Each number is 500 + 40 x the weight over its row's rms, rounded and kept within 0 to 999. Layers, rows and columns count from 0. Numbers have three digits each. The size before them is the row's rms in percent of the matrix's.

# down: layer 2 MLP down (transposed), 512x128, rms 0.07, rows 273-372, columns 0-63
# up: layer 2 MLP up, 512x128, rms 0.161, rows 274-373, columns 0-63
down273 108:504481478463490464528520475501408511611482523537526511454484481480513468484473472531505514491474519449490517498513489542388473427538471486512537565497527474507491432488486551537490505508451486
up274 095:414529490552526442559542462445569487454400492436536533535488531541559479491554549455508589488550429470481564566485479537508485452535511469447504491423485464524433481430451445492479509527473583
down274 111:592437491546549506502547423481576470550454439473504543554501570523471496511495494524564480518498442492510556455420570468559560469510507428496545409477515512435478464444438496490541465454512493
up275 092:504507496511478494436489446436524534541512483470469537510471450543537541522448564484538543535524484485504544540485450516492489501485558514514448490513541434492470423463445557457505509481530492
down275 077:465477488470473484459478458541473533546465488575471493504519499444478514617528506568465464515493528591517513496543551452571524464499528545538524502593529557462558460423541460456458550455420485
up276 089:541489566466423523447443503473488543521544430567532514531497471510496558462554489521539578512437531485453534478427506512554437485484557551444541505507544552511488524553539452527501450452458479
down276 091:461540466467415512539566527434482528546478527453508487415539491469490533519472533531453499439551522514544489497563525503528515537561470508526437503564447509434505536464501536541495484507464517
up277 091:511530530504503457423480403493478454561510479484509504359528520503514516496488479502546448525489531491498473492451528482495430507497493524538587499512533493578507511507452561561465446463548551
down277 064:469487516500514461478490433449432533553525506415502526481522519475469478542465535462529486497510482514488528525538544562481464510513541406544447474488537536424452474473493439567508506499506526
up278 084:560537537524470500431521495430500523491497526531467494517517531419502573519497467528583509539533390531486481536510509425574495547517431505487426565505479501416587444466464477398466572461520507
down278 070:469442547543533570473494461509462549429480396526506542512435542470511404441542488522500456489499580482463618547453481462540534526470493475571528474500516498532520519462539496539423591469480406
up279 130:501489465430412464478540469406537528488500518535530464575531431516454518512540486490537467435491523512519518487384528474547463456465509517426577474444464527530516505551487574520501468525435471
down279 062:480513457492424426475564444423531499452455549545501411556543420513453501522520472471578511448473502514490496500458528501592465477485512489437549476481443542557510489550510531480508448548480508
up280 101:489469499494545509558507411548538508508475524501505492502555513524551525534393529503441532463492546522542484486497497487473446545441484490509553544438441488577489525504565435526518510488499513
down280 123:471595532409449521514438451525521584544529448506527539541531443561474478530507467559461515412477526594523473476520520492489498497496493518541582462525522474450390529501428418486540486510495468
up281 100:497493516500479428426479485493457519535511547430492470510469588500527437516421430501456424557501514503556478470482455516505564515538478478500546572544537485522504516453528560558477556520509435
down281 092:532479488493609533523509452477512491563494456461493538438509585408508515496551492563502551483526461451488574537508531502451527462451520570468421411513475464487566481578503539481536560512492521
up282 085:487503480467488523565510528467507403416440543556478407500485465554527507575491570496439485509533460582488493470490488503515497528519576514486470520439439549538481621515505510507488527503480589
down282 046:441446453497455430482500485398550429447507540516553444551542429543525518566424540491510447456416520488516398453529512521507474585473530511495498581518525529540506490485575482504519522538526484
up283 096:532520476512490515496465465483500427414565473504467530464488509519525453485558476492449530517531517487483496587523424429538534543453503552518500436564537442524567531466459538477471549483437463
down283 101:488465425481581529579491430469475505512526517500459551443486490482525514513511529586496515522488531515449536585502415539503542553519507549519456416520484503554431435474402501498480511489500457
up284 108:487477518468514544460520472453415344510493453516497479477475542392473515501518490478506512525449496474494544489462490528621565504524478516484598538556515467524514489506498511437554467445461415
down284 093:536491545554548489486553505498448405487507482371470581431486546481502425484530506509527474520479556409472516568460487485490618456428553411450567512514557473474513514406575467480487513511512476
up285 123:532480496521499512572514531469528481542500516484508523482536460469461466495494497539494563515481517575506455509481499499505593479488556532421524418519491408511475526569502513492491432473512594
down285 045:522486526515494513521499510447562461508490500505475470492545478486469479550479514540535544509478515557477453537477523529534574470461519509460514429556452419491480505589539475514509464503506575
up286 103:469488494505510477491511413559568385493461476482524502532492526500516514502510440497479586519533493625501518510514464500487452554518556506493499514500491502545474509500484517461512503516477558
down286 090:485601534495519441494501448519495479532461501496456498540477504545551469532515503536565508462516490636468447464528523565575473501492457563531466484502445459478579515530495505449484454475483550
up287 105:560445471485486468455489492508477442483479536543529540555520540535611451528433458565498461462449494472530486467507537491543573490459467496495501499483567480490496474475493558514588545445433468
down287 120:536479451488493476504436498469519433512481482484464524473531545525516554499521486516531544483502532501469483475490500550469439486510528559528448496531472450493464466503549573466529504559468528
up288 102:519447491523507447431495476469515462432521510443518518491516546503474547423474508430498487397537494478479501565553519533512552547427520541553487480471521437523465569543440542493447557474543541
down288 086:498446485527558480521502484544515470399528476530492489514513512486503493550502440468491432462523459500422517542508479554526597508476534507500517540531526519545482598546558530539506545487555475
up289 119:459497464460462558491442559413488528461512441551547481495463530519516526459442545455454461472519554493455544576506438530481483484525470486525536541492444493532457592409518524549495491500560511
down289 092:409531405460503571497452504441499503516402524469480480507503555559484590514444507478491485485478510443465516545448449509532505483585473507531498510518536459532462562470574518514530491468421482
up290 093:555476445464504476523544556568450477509567539465484488504517559529492557474389500508534522486485510512492471455491577510501540494495467481434497413465538483526448524496528550548521481562494460
down290 114:521466434525428540470531395572529536420505477503556507482490481514495525537527505514474493515415478470530488440617425479532497571426463474467471508463514484458543505515509474473448527500458463
up291 108:424422495443442465508492522450480442508526511468510487584576557474442472470528569471512481450453479496485567445543450491517473476506547522523565524487464480553534519515505494487470482449464542
down291 067:487438465497545424532523518490518494496507547483489483554499487468495485521547494361486490454497615500492545484536518436454488477486443445533520529534431461494593528543477468536566505478515526
up292 120:565435498422470513455505489572551500501454594474512525547467527470507527530472470463529479520471534449483468521452499494526439507478500485495479524570513514493420431400536488507567545507495501
down292 126:497574550544500511525459503500522461521442473493500499460498547474484465446483462484506436485442490533514535515496485575410508543508585552510535461520473401547509519537498473523530451548538479
up293 087:431502500517435427515517552537463551627526448459496547533529508463508438498530532510488538508480532492477475502475527498532457499398510561501502520488508540514517524557488513440515525481533541
down293 115:462539507498415481506496577505465549610490476439505547540493509488535459462464512503538468516470470566508540539489541474510451492540470614533470572517558474448571472468426502503536495532543464
up294 115:508495502473438490417547541549510457526535494503502504502451473514469636537536548494539538468497508476479500465461545543491447468501458495500545452431436490521534426537495523535496465529491526
down294 106:497448470547551597563494474519521488550442511420494521571556522489496508440501560438523588535482458471509515502465451492552468470514587460493496449568519428435501511535522442497522498499448469
up295 106:497457486471505488497541409484533548603430446498473493511533503530521554441530523501507472489509438481494458532497478490471460505540557525532430457539469424554516555444578536448495454484561519
down295 104:474475528508475487473524534577483385501546504444490539537500551476510489447509507493502497475493467541512440489458517489571519469542432447448547505499579472493474442509477517482462536568513512
up296 100:490463456471509502462449546495448410440486415504524518508519538452580496491445453562519544450459451447552507520514496541464558558542548494531519528524503485457573470457490508533534521515466535
down296 093:497443500487473493499486520459513529477515532476546533533532546444531463422480512635458487444552443473546468503530509513512541528469496511516443508551500549412496522517506474484527493511532483
up297 102:528516537504530509502524497487507443430509514541526505487450490565516459555519517508409504550525433523562460509387536454557488530561449418473515468536511460537446532555479406570545532514506530
down297 113:508521506444509487514451548444485511544523473575469484528489524551472517496506506506453452472578440549516425493466479499396553507580528502524529502449547550546452512489384535443569507521520515
up298 120:481435474556565461475479590622589460504496497439489534475473505533492506462406497516460554494523552463497478503540491585510497509514522486493491478471551514579483484471487508528534444510537550
down298 076:524477505463471541570448455365474552518483489538561493543559543496465469515566547471521430518493467505480530505491506483463501460513495488517507492474441485434570527512465436520519533511479495
up299 093:441511541492466553490528415511453508475522516520533449543504496476443482514603532546476468443509484441481543513502517512500525562434454575532544482450580500495530546525514456545467463512568508
down299 113:563488455462468440504498527517467544498521535496565483484499417494488480525503509529484517464523480507508494529513539465487509470441536575494582544488478512470442427526551545541468533514424550
up300 087:461462538551472568509548488515466516427447513542493419544503504533487514457479500454499503578470410563492578519462467532479466507534508461478406451568548495508475508446457523488523501473538531
down300 047:506444501570531534476524455518526485503497481505473491487505518436567458449499498503477501607519536538472547579487515503472499455458473489456489540548495543525524451511534542519522539529478527
up301 097:536469530518565521507491481554504517559403537461511508531436494483511493579544458547561523553432459526516471533464491534495537449492445542463537508451514568492506529555529450565469448471476575
down301 110:468554493479471463448485505459494483482490474541479513449571514424464512552457534505431503492512510481565505494546503499506559455479477425467508491484465475457464454396516534545499533453515472
up302 089:504438438479485470512560544565489429475471511507484508538554495507493487519472506480419411514539534578533447515505426513481425541497516528455492507529465458494480528460492495574474485490503459
down302 065:534502461500517534493458499539476531514490516475471522491511484529434559488404521506523483467463506534512454495522471538478463544475498484489476523526466515499529440503492565601491495549587551
up303 103:507509537478470493473442456462541522483517484498499507456483504486519485486535565478433529498514467528516459585487488435482508459486475450532407458446444476476493508541585536525457500507538461
down303 100:520515503520528468411500506426479546522487454515484481463519470481491412460476500490482573526589461503560436530474456455489541521482625480520497500466548453539512523504600483577494545512397523
up304 105:450451548545498498486435476495548553526505481562462516523425499513517575534505569430452506518525600503410492519480408472500523548502546590495422462532536541481534495458553507490531495498578506
down304 090:510493476478488426505485537562502494563519475537452517497573495491556518516436484520494462451458542507398550528555467397507489468485524457508471541512508476456586439445580479448495506515551526
up305 093:459469526518539496490521543545504513519570563448450501495534558577523545503456474516555455558475458513441473479508508570498466531524522452517523490402526543446583557501512480520525447528437550
down305 080:570481556503439516511481460505507510491463465542491453565488498515543415522589432451495439472528567487427486502540484504466472486486518547531512571576449484548456499452555546472528521476443471
up306 092:500484549485546490535478514529460454488491433520451508491548496503564485520500480575478457499508463557585473503485506507485502518436488468480537501531484540472467520624522494558552527506544579
down306 082:482465520426521546494532545526534469478491467471523478429439447523495471558597523515486471468478470467431486522523530511552536422508507495477495491508518551495489472531527454514503467479603516
up307 094:532482471484446515473571447555443422530504510494526459533487572551498582526512521439456489470549608498513519573488550582542448538508485494511469526521539478514521545510465539525570486499509515
down307 138:538521520507510478515592436486451497504439508574440451496545463560492572556514506524475480399542531461407567505547503472561503560501516461543487491482490412471512474499450479516518512512511491
up308 096:474461563509478491467473467562528504468450521491405439507523480515526408488481470498445467559521513455500525513426472466534557570451515469449508539499570472512486481438511494490510507462445605
down308 106:472481507480555499491488419488470504474505478500480475601484574485365510439530507464527448474508457422576473464520596443522500496515537510456510480472407466528476529520560535531481503589575480
up309 094:482423507511483463477512547535510500500499564455483503478555526556594501552460438502567453480465546448445442519558472488471397496538504543435493440507512537465472513527493444494536576490548461
down309 069:511479429505459526461468503521459492543484523489484533547452551544487448543514496508478462521490514502481510507475565443508490498441510526547492593509586541522509498486482504437490543492471529
up310 090:514525470438489471512470509472442580581518476489484488598559435531518467441565438496498486532498489563489531557479502535503439498450471493504536550469464491556539558503584512553540438495500444
down310 104:497489505507538499562527531440480542442537505426450515544530548466499549419483565485408514477464534512544569510471454461494494564515528501469507507446502535425470441532392526511539496502496474
up311 107:479509430505448548544503529517449465490510537463467539535519516465497556497561498452482456541482461475517479590543497464478489527516477504458464535480458479470513582565498489484478508477407480
down311 093:514501454490532580490540566418473417492473535509492578521548468516510471505504520496494422471538451484516553446489454497430497542530546472517539463452516513488536464484529500432499464463432497
up312 118:481436460523500402466511596533554469503414529471540499520489521558493501493440545503478439499486554527438568455527465435532504529532518479498505478515488481586445516529527499549469455480523521
down312 085:548416445510492404503500499532521462602555476456518500544484551550511498408487479541486536468504541540459589493428495465482490524576536473528474534473535551515532519493485520514503453490498480
up313 091:506467466483536407423487497474521466467532522517516448516522493539493488540467519528468462534485563497499456596452531479508478552442599480525524519441422467477548559518517570488402597519475517
down313 120:571539479516534565498532546467549464448471489463594490580507497459536419543545437489553482483434490464546442493508581495472503448523536528524536497458504521513448535514512515506529536415501445
up314 107:508556468535463519493516527497548478544476520435479579457500537544467530507537521511447563493522447472486468498540480499485469538544532438463481530425506496528492476494516427447528535533509549
down314 106:498455459592488523414516504461507505543464494533424548598496490468492512453514454432574443524513503520582502455474491526486471560491538550461550491456508481474471494454469537494536504515442485
up315 110:487416508571534530582496486531481540508506467470526543587476498464508494541531416443506479502516531446530513493460481541532516481458489511505465501536607476514551513532443510503503480518527479
down315 139:496511422550518508493519513501498494535505505515499554481524502487443475493468454499478548490514508527527546594521509543463492545471498573495459457532408450462449539496482574472459521491508519
up316 099:520529407472441425499512484496486508461487517579494479458486569550516533540450517424533568537531520444476454511503492458519472481415484461525550383484458487478480465440541474485517481555555491
down316 126:501540423509465515423556528500491518478522468543494530433526508560486448542468480428544480528514562524485484611497519454507506514560504472504479502436554564465478468434491515481482527535460531
up317 109:510529498532469513478502575523512514504529488504599444489522431484518512504539551565468523498471517419500512532430509485454498459527544529576487512521405446559470448501545472492448421498432526
down317 147:518605472511511481529486555473507513450543551482508440466517505505546490490585547521527471488456521454498469513531508422435518469505559458501476508540454520443517455517509487515451441456514550
up318 093:498467503483488464589498430541541519475543488497504562497514524490476531479452507488475488471526481503518499477435525521483437516461500474478461415504569514607440440563447512487516488471570577
down318 123:473501488483536566527514557445533564520556543524541522504439514566528502461497480513480570546502476465468547557448448511385474535496518470534454421510501446523489513424416463501524527496527457
up319 107:498431492460475529518453593563521469500522516514519519455532536532565405496477558503488424494473535469456514479532511533395526473477509409564516498475425446430451492478456457451517472448455480
down319 112:484492508468582550474431513507522449502439477516470555505491550467552556509549499540515518501436499484483509526446477495484536538418385541533507547569537514541500518501517495491381543517526507
up320 098:433521553477493513513576496428473526545515434474479545495555494465474511487524461523510532507479516525491525478504515485503501528542499528426541445448391486507556467479428422564558466539517593
down320 079:602530531497480551492467484551479371497448522495534567527517424512445477516494498501487465478510548559478466502504502527473468497589527509526433487462446554549512506497549528470485528552443424
up321 099:460498441435533506524420519504496542520495557523469453513538520539488491503480505500553505506534446480495503535491492478425541488462486531440441418487452513529404520507525539557538507486512510
down321 072:528494467585485495450516477517432468524542520522535509506442480455544523468501514543504497549493529530454477529429416523549438548564528444534601547523592483518587491515531438391479503541504506
up322 099:565627557454459518430479461468514535526573551469480492567526521485513476490572437466470429517550449510479515473468525498447522573505483493495536458451517493474461555499505508542499424519515497
down322 063:504595470516581569520457505490499476534474573487538549558546463525546504482582465412572487415478509489499560496481506501454501485454524470560489468425461528496473500446500502549516459426560474
up323 096:516392506502530453442479528517531483461523544526499464528478515504486488515427418470553576466491504385439510474481516494490428532538541532465541435485544521529532507480474469503553444525496464
down323 122:454561605470530549571493520426459480536490497553498469474462473537463479533492525494468438515499515584557503542542533511552590500454524458466502520486459517462510543567528476572470564438580507
up324 096:502494468494504446471548440483502486450535496525526579488498549480453518508491552494469542483529448533513503493557397494472533492498480518510521456550469516507467491458492529518441529483456465
down324 130:447401444476473508534512439475495542513548574514492517527477475462466514489476490508450517581484522450580574491520522546535501415531466552501523499533509543462541525469487564537543496397498540
up325 100:551511500537545473509439484432525473426474488593512519495476507601513468498430530463466544499485533515511569521489442532500521498530498529523487437521479489499565484424497537450508533480478435
down325 081:483548511412514517484572519545483549602498501504466468498564544453541455517594453500456470480480474534547457432488491492544500469486460491453571516469497472481587509550518452499517439474497498
up326 136:539495474535489454478438518421518499525464459491508492543516472503528431425531542469495499473468440532550524524494478539516547498479578509576540493497399548582468510516465498487537526498456548
down326 126:516457533532516520490496419530483429473454460502525457456549479509468480514553504456511499503470502519455518533501507521531466438446581470516535525542460580578582481554485495482502553467442523
up327 087:469500488517513553463489524477469441509492452515555480514425460471508490523527490454497517508512554560572499472489480452515481575479553468473534527506478519540528495538516451526560505573473588
down327 100:494507491494410458525472557573534450507559525516530451540437405499478532502485463535569484467477570549517517511481501466515373509500533530468523544542496527472526473482545437508569540501524490
up328 074:521519567479527475517527483530485544528458560522495533481515515507532528486482469490521517575414542524470479433474425525497461464647512480530455522462497486567547430537506500507505447486554547
down328 072:471478469438474521481492446495525553456522537502444520470534566510477512533487436504401527512538525489463468481529482480543476517506509440435509520578508444459528463450493413485563473448450449
up329 104:459479483556550530466470532526496505514541522458465471500458452453543559472512561510455487504402511477558447493533538568465453514483508498544487542541465488581511584490536523499509476488531491
down329 097:535522448435443462525563532447519468525527471497552584585519497550494474508508449449537513495603506492408524550487484455494543431493544462488526441486524534448452467451498466547481519506457514
up330 094:570558522523487488385445430458513504530571469525511496498473513488519511502428519390529431480505536499480535442510562444481520467540439413510466520498466508577550552479518559497473490477533542
down330 043:543456546567569508482445480426524534523476557476485449502564486527513519420443545421480459452577555588445589487471501522478535499507461494489479530486463464509481503504509450539503460453477557
up331 100:451541480452465510520519508542455527497520573448553449470515484488543537497508440536517489451448524536530547529502439482512573565474466491575530516486563475512469563469520539534534542472521517
down331 061:494507550491556508549556519534501453503483547468489458536494530549491443506490474557445503515492561518461511490511461567479491468517465429460495594525498463570465571469522461535508524503494457
up332 113:554531465543532500515460585576511486537444515455440470487447479572500517488471455534468446549501479530521464515395530467497499507586490433436536523426497528559506522527558470475482447496542519
down332 115:490571529515445490499537479524536481465539578502543469500451530503500535511459464484515499506542533492509461477467455461468630572560536524516493442487527508578514430439454512547574494577469530
up333 103:488526500518493477443475497543448398515502431503602478470511449475457561578522515452537500493427595469523487434479491484557436435476474565546461452540461497490534515491553489480537462509522490
down333 113:470490496539455426571567501582524555521491482478406465529489445498567553424454531477497518456542552465514530494485461396499486467479539506471465439467514466444457530520538508510543529510555499
up334 094:508519454523499487445508573545605496532485559543540484475506493469543532469432462495528555542418533486450510460486415528495517488524553525464485572513440445515581493472490497454548498405495542
down334 085:448495521500571587527510408464394457497443493510482573511467497551462461533538472501460494492590477527556467565510485494524465477506436491549500465506592511456465557511540489525407454552451479
up335 107:517535523466499548424429489502451494511434529480484452529494527451552518480501492458501468460446475529556462580519520480508516523493418543526481533453569452480479464453528550504519453507555396
down335 075:453476466516504416561556488501532520504382559495434485460508415452478461518537451449528555531497423470532496493509481486520489496483525533559473545535473489497563512463517498498522539515528482
up336 096:448485548486528438437500460491452511581509439539527507445457470493501518563528480452576481511518559506561525512413520536494600561443560514516479429494580506570459512513485508465565384548579580
down336 082:454511520583520476525495524497574551541518491483540540551433508524541511509503542529517541526549469542489487562427474544453402470567522445503578516453530489428542505520457427494477462522538454
up337 122:497504496518503487474505519514504590468545516477536456523540569422499554507514501501482526501527459501517503490501467460521514508504491542532503505502491472517481423440549487465563427472420484
down337 094:473465470525513491486546568488520466435491503456540477530480540471523504493559478555477506522513438426530519502548536484525488498510479449460469514510495503604475417482551506445525398436477484
up338 098:527554559519472438468502488450531516450500469450502484587502530454472448446562509493539498537530447505534561475516550477465453516521457524515465429524478450542424508516549453536499492480575481
down338 090:546512529523561453496497511537533468507532522500460501571510525458476442514493478473430470543507491467459494528561393461488500495495468513586525491491419562494461543522491485533545499453591483
up339 094:537528495567445508526562450513557616491500530479472488455525545491487432528435496479451499510480496452514405498517452507548536565485502453455506476465453542554466542466487534407495497496526525
down339 096:497516533460465537513371471497483455426472500499435538505576445502502532527519498526506556493539509534561496415514496518446499495487473543508495540491463496464573486515470551446457534447540489
up340 110:435553504479444491460407482511565497452501536511533563584518478443542467510543447376536519483550515479523511456503499477516509562529498499491464480507517463514529550520443514495554536486459448
down340 093:538532458481536468532453462483507512519465472462514431554444492515493526483562468496461550515532458560565500458524475435454475485459521530481525489494449508476519556513465462488527539537406477
up341 095:537413490465489509525543528495591506404550496451483543531554426461443490546465508440485507470544429456557572466472457543445404443495538522465537431554532471484457576474486492546542499445489515
down341 114:566368444490548539506555498538585496421557556491501534501471439517437542531512510538513531516603465492470547457524483475465452474466572530468555456548595473466499488492596481510477475490475493
up342 084:546570583506434592507568519444516515485569470431520456504525467420475492522493472474523512574470434471522506449514486529476526521542510467498551433471478551438425489453562503473535465436501489
down342 058:500444478502537558544483546528499496508532494473517485487485517506488440433506466513498462507488580465518526401532504458518443434563532477484555430485525496478581491434531454558529435499571561
up343 084:509494510450523514527491462506530480543455463584488453482526483530446594454500493519439483444476504524439556450504451492506534584597473516442527460504470450477461482589600492527451453504565529
down343 082:520551515507528500491537514482580469481428430464534538563461524575545449474509504524509440517471541429491464534539486469468546413498437484528536439490480532614451488536510510488554493458561427
up344 097:456464480540514491455557503536483491474479512451563499421489482484418468479475532536438586503471513499451438550506467465525542507520512529437477526485555442503544459583459535512476594463496580
down344 101:493476466485443495499507516442477508509473468528582539563466490441480526525450478535522439513437514482496448557516519503498557579507506505454535525512560524519511480527433501435503527491425511
up345 092:472476426492501541505509461401558457571516443493448459458571482539518569440510530422476490491507511536504513577473435515506537543528450427437490554481413482484496513569561536491454478568488500
down345 038:429483410488509548473486478428510442517522475561449472462556485514498527460472546507489459532502501546487534566435501510518490522534409476449530559476444521516510496560565531485484453498469478
up346 091:513459471529571486445537526452519476501492497563491551554559515528539490508484501483547457519507520459467442489496525577531470470503436561489621541509585474562428478509513495441521544517530408
down346 119:450551441501509475552483540469505560527493456515464496480515480517504595466424489516487518513381478550514528423510502543524457497529516516543474481473547525499501458445544500511500436490472525
up347 079:505497521536455426503528537532501457448537571510501511507526548532492433532506512512530405437471423501464527532522465484527498543470540522461574503531459516485517530490469510518469510469534455
down347 069:494506541497523538581469544528497499549551455457517520499528507521531471466478577505603509524491491552522429563568531443550440472522538555481527529481412483493562455489490442535552492523511498
up348 092:535511475527478561515541504472521509463468504453541409525464464547481497567554524548484506504511523521522530451449529450515528503573463495544552532504481591578559534529553454483496496467559590
down348 112:544512475483543441515504495480475427548558566520479476488522487498577562463472448451507476578493485498495490501483520505523506519460555464408517496474512458425478506462494539493516468515529495
up349 108:488514525458523458576509581459567499440548511470493522449564524578527471491477564459537453525462493480466503418555457514480488513436489513479505553568544501520409455498445518486500538439466496
down349 076:481511561414532476498522504507539533456586536516534471492551550508489488486518510460521492522448508503461423461512459534499493451450477585497469481581506504487486508463543441512469491472524463
up350 075:507505519455573466420463486394490501486522387464500435536462521515535560479568520475484467531531523543507507518494482441580488481488438480488478564476437501515500472438541523472491558480525500
down350 058:507504478468534431520468494511505491473441491506545494502540486503450564442466497495504497539497486597501545574427437448571495519509407474490522573514471576510478549436550499522508440451481521
up351 095:495494529509462528517462531586497530515569621441534479469484533516580449536495516510499452636476595449470496502468469517478435555489491463520542534543535434519563480440480467491488504535490535
down351 070:456455490531538500477566527488518495520510468502503509516565520467514521463491491534475545492509479501516495522503556527464504486495526489546421480495523456522484477560471501524524473471553563
up352 099:531560491596402524485533567587521504499499496450523467505469421441483563500528451545527485451535483480437528483484527523485549503569521540597493543421467518394522528511498478485487546525538505
down352 077:523461532484424511547464498449507449525494512506511571554429500527392498476458520495493554579539507568512438515523505483467458449560461467446497591477508477503571594519546519493509469497509521
up353 092:541516544574493503544498503542552559488499557438561536494462443493429575535529487510456454511560541458482500465472509501491502443515526482499456554527573547526502475488484475528455466510444523
down353 121:476569476496510496430550562443510530560568522518452568376555535540526497569506505548520541543544492441463505511491522476554557531517539472440516525553492482520505415433516521440529465512488483
up354 093:491481487521443543503530454486487477466525539580529462494525475483535386520455466487468466573478508478504531510511515569481515516485574538408423459534569494490457472533422489535476499499528619
down354 116:499455495521464585476532463480505463458491533571555502552456545477517468456451500525442531401466472451487560493549465533491511494449533517532478504517561466461508441553475532582486518451533525
up355 102:521471564648459535509472489517537486466485469479475510463481453490506530498536493505552485498553478438522557534452493437557558452440520432553488544481499466492488546452435543516567478481500452
down355 120:537482605506526534512518513520533514444514469592464533516468533512501493545515546543418513547440486437522514498489451480540521534487575481448529471492473532482501532522405485552526532455495473
up356 101:526517444509402509406518471519492475531484467416601533456544469499488496533490566533469570565480577434551509518516451528497437498492440536554492507522424464544501520558522543530530519505510451
down356 118:524513481539512529517468540503502533542557471492484527507556478503497531465505531443494428463457424504547547498548498467571502546596488566444571512410570499484456470562421546492596484506470441
up357 099:496474533485531422509503490490477489509427515494519510459522454531549505515481454504515495528607472530500490526515463481493489491494487483440478602432474591517526514528495520489484462546440565
down357 110:454536528497505479561507497497481493515544510570506482575546511465552499487562498469475538448502517469501506487483461494526475526498529479494517463543516505554486502474554486431576510496521441
up358 096:506520490497472509527517515400566548502472502487600509462521515476436527448479528502425503536493511474536451568523472505543485514496531506506473480565475467552494556375605541485487525484513521
down358 119:520520527403502468455440495533515475416550461574507515539526427482467543528524519442518446489407426546524532450502542493595554485494494440468540553473487547486499453564465490489555494497493537
up359 093:515408490470538526486471498534510497528526450548490490550419518496482558477575494523507439532446552455438539549493437532511510413486472583448536540587519487496423468438526434478526558518510492
down359 106:456499505443449472534470493457540484448533490514552518519484503526512477557552522538536500451528453469505480493535599527430463543590518483484513410457517568534458504485496546514487455492429456
up360 106:445499512476468528481456465493557458528526393470471558475530479516553546529474547447501466487455516585485504499543483479536495537459484494508523529548517522534454578512454490487487471351506450
down360 107:491539516504503458532463497484534551585488449495521515477479473498564551473415549441499576487450479624516499501519501522546557536428525531483499470563503583447451524507460490494485463445509471
up361 089:458524487492448475540541519592547511469535540490489488540488499539499493520547511436498444482444458430508491489507557632404494536446485533523531490515539495514483495503516507450571446511548454
down361 070:538499464548570477557504467433502502533525479493461460561462496437577504474509482499477532412421475507511481475494431558453540507582520447469502567566460547528516443503584526463507497574492497
up362 137:480506446518546487565490508590492432525527522470514469469496454510455576597519402521479522504492510439466579499519490537410567521527504473517504439505519547523452521521494533484540445552482512
down362 174:460530475559519420507516477597433392500465450490514522518423466510481533554487463503396481564512498471494554498546486495412544526515518512500515453478542518455502558494516568474452490584519500
up363 095:455459510477576490449547515501537482507519533500515456562442575437515457489485490452429419494451517534528489487477490534557507551465528574512565501549468522544518481529483405486555521475472562
down363 066:522524493528497465448522469534450429560466482436539473467466416486479529482504503482434490402461578556477503491534504416581481464505518498481535519519495496529614452462517445491529517453495527
up364 099:542478465550436496519468436513555510471455505485450565511376541574525501509581534509496481545499454514497495507481524489489455498543529488474596568491497524482428503475457432455480543455531571
down364 131:484534464532502586497489370486549439537478512546462492452497487583531510491531526590528512559522519549555519438468522433491471471538485518534506530508473525491426541431471463485482507492477472
up365 097:499538519452470485494483563567521591477450544446415467473488532486541526478462489563464495575502528504496458541490496481557503523499481454465428504538569499434502517399581521469510542477474532
down365 061:495443461485491518462553512554485556533409515440404460498492434503535492472435424478503528522544546494537441495505434524519509544528502470490445518520587550519486489432577463504505527524519596
up366 094:475601503472488557466475499458409522496509449427403606525459443491544532472592503514485493530511525496539511459502525498478531531492471483562492464481426548528489479476492540497498482470522485
down366 072:580556567550520479479491488605473534495454452528556494534496517476516473504557536450437529424429453552465450471465435400482507472529484438549545556427497521577564520481507429518424519464527480
up367 099:545457495579483466505455534452544523463512454507475460526484516507495494478562517532534463430486500504528547465483544460540457476546458471528550513519447442445601543545554485525465476544483499
down367 113:504496547526437504490498504509434493598466446478502572514448529485566420548445572475459478462492516466517453496577413495456472446486475492484532440411547468517481572498454534493472592441516481
up368 100:473467499515495440553523468503500466570483481541547507441572443470542556466409459530515531458513431563554493498518505462495499461509521539510413482476469498561442545529438487579511511600552512
down368 105:583513518437552510502524549561508519465548512464502489443479586400470497441543507491447549490481508523524531507482530384490514515481522459477507469495498532518494515511565440434517486576470459
up369 096:477477495511502434491434484643536510473461478453523513501526525514612473540452529529473524462488516466472488524458435510509492516506540524470507445467450509543477557482532492509518452523479540
down369 097:448535476524540540461518499460512493496513538515483534547445489529351553458527497484577507573515559575539497495455533487536541480495482472509446573506560525475549503535482470529513489518490495
up370 098:449520507596579478498444448500461491463442492546505468499520465507489526477517479545562461488482480537492509483448506541520511447527497543531524499446554449511494562529469528512491456479477569
down370 108:566512400435430507511492475518531452491503517493508530403499461468508536482478549565463509523510497459569498492531497481419509532493437517525477557529452525481466430450521438508434500515419447
up371 103:485542509500539467533451574542526527549493545479507489504487523492501472538451501504527508513488511494502489451453558505509451450411473429463526418481581533477583540514483571438526529518487432
down371 093:468500532505527507540576503486478509558444504472540499441465450417458472478454440473542500500468544511479479425485561519524461506475507517446449421503497618533543560576485563419516494524500460
up372 093:466517525478499543498524442552478528502485495483485520510479507459429503471483444525464408470503561555521451548515477509479460513463507438563486426499470486540477496477503516516472518490552531
down372 097:553563591529410516501465500494528500426547537558578445473439538487482566530493448440415484500516461503528508528522507488567547562523464575458509460535493494527440473426512515523423530530559537
up373 101:525431484414539578551490538497502462479496495443511536601525506511555432529544480530522476437480466557497441516528558533484476556419472527477535526492588484502447590489503432489555495461520557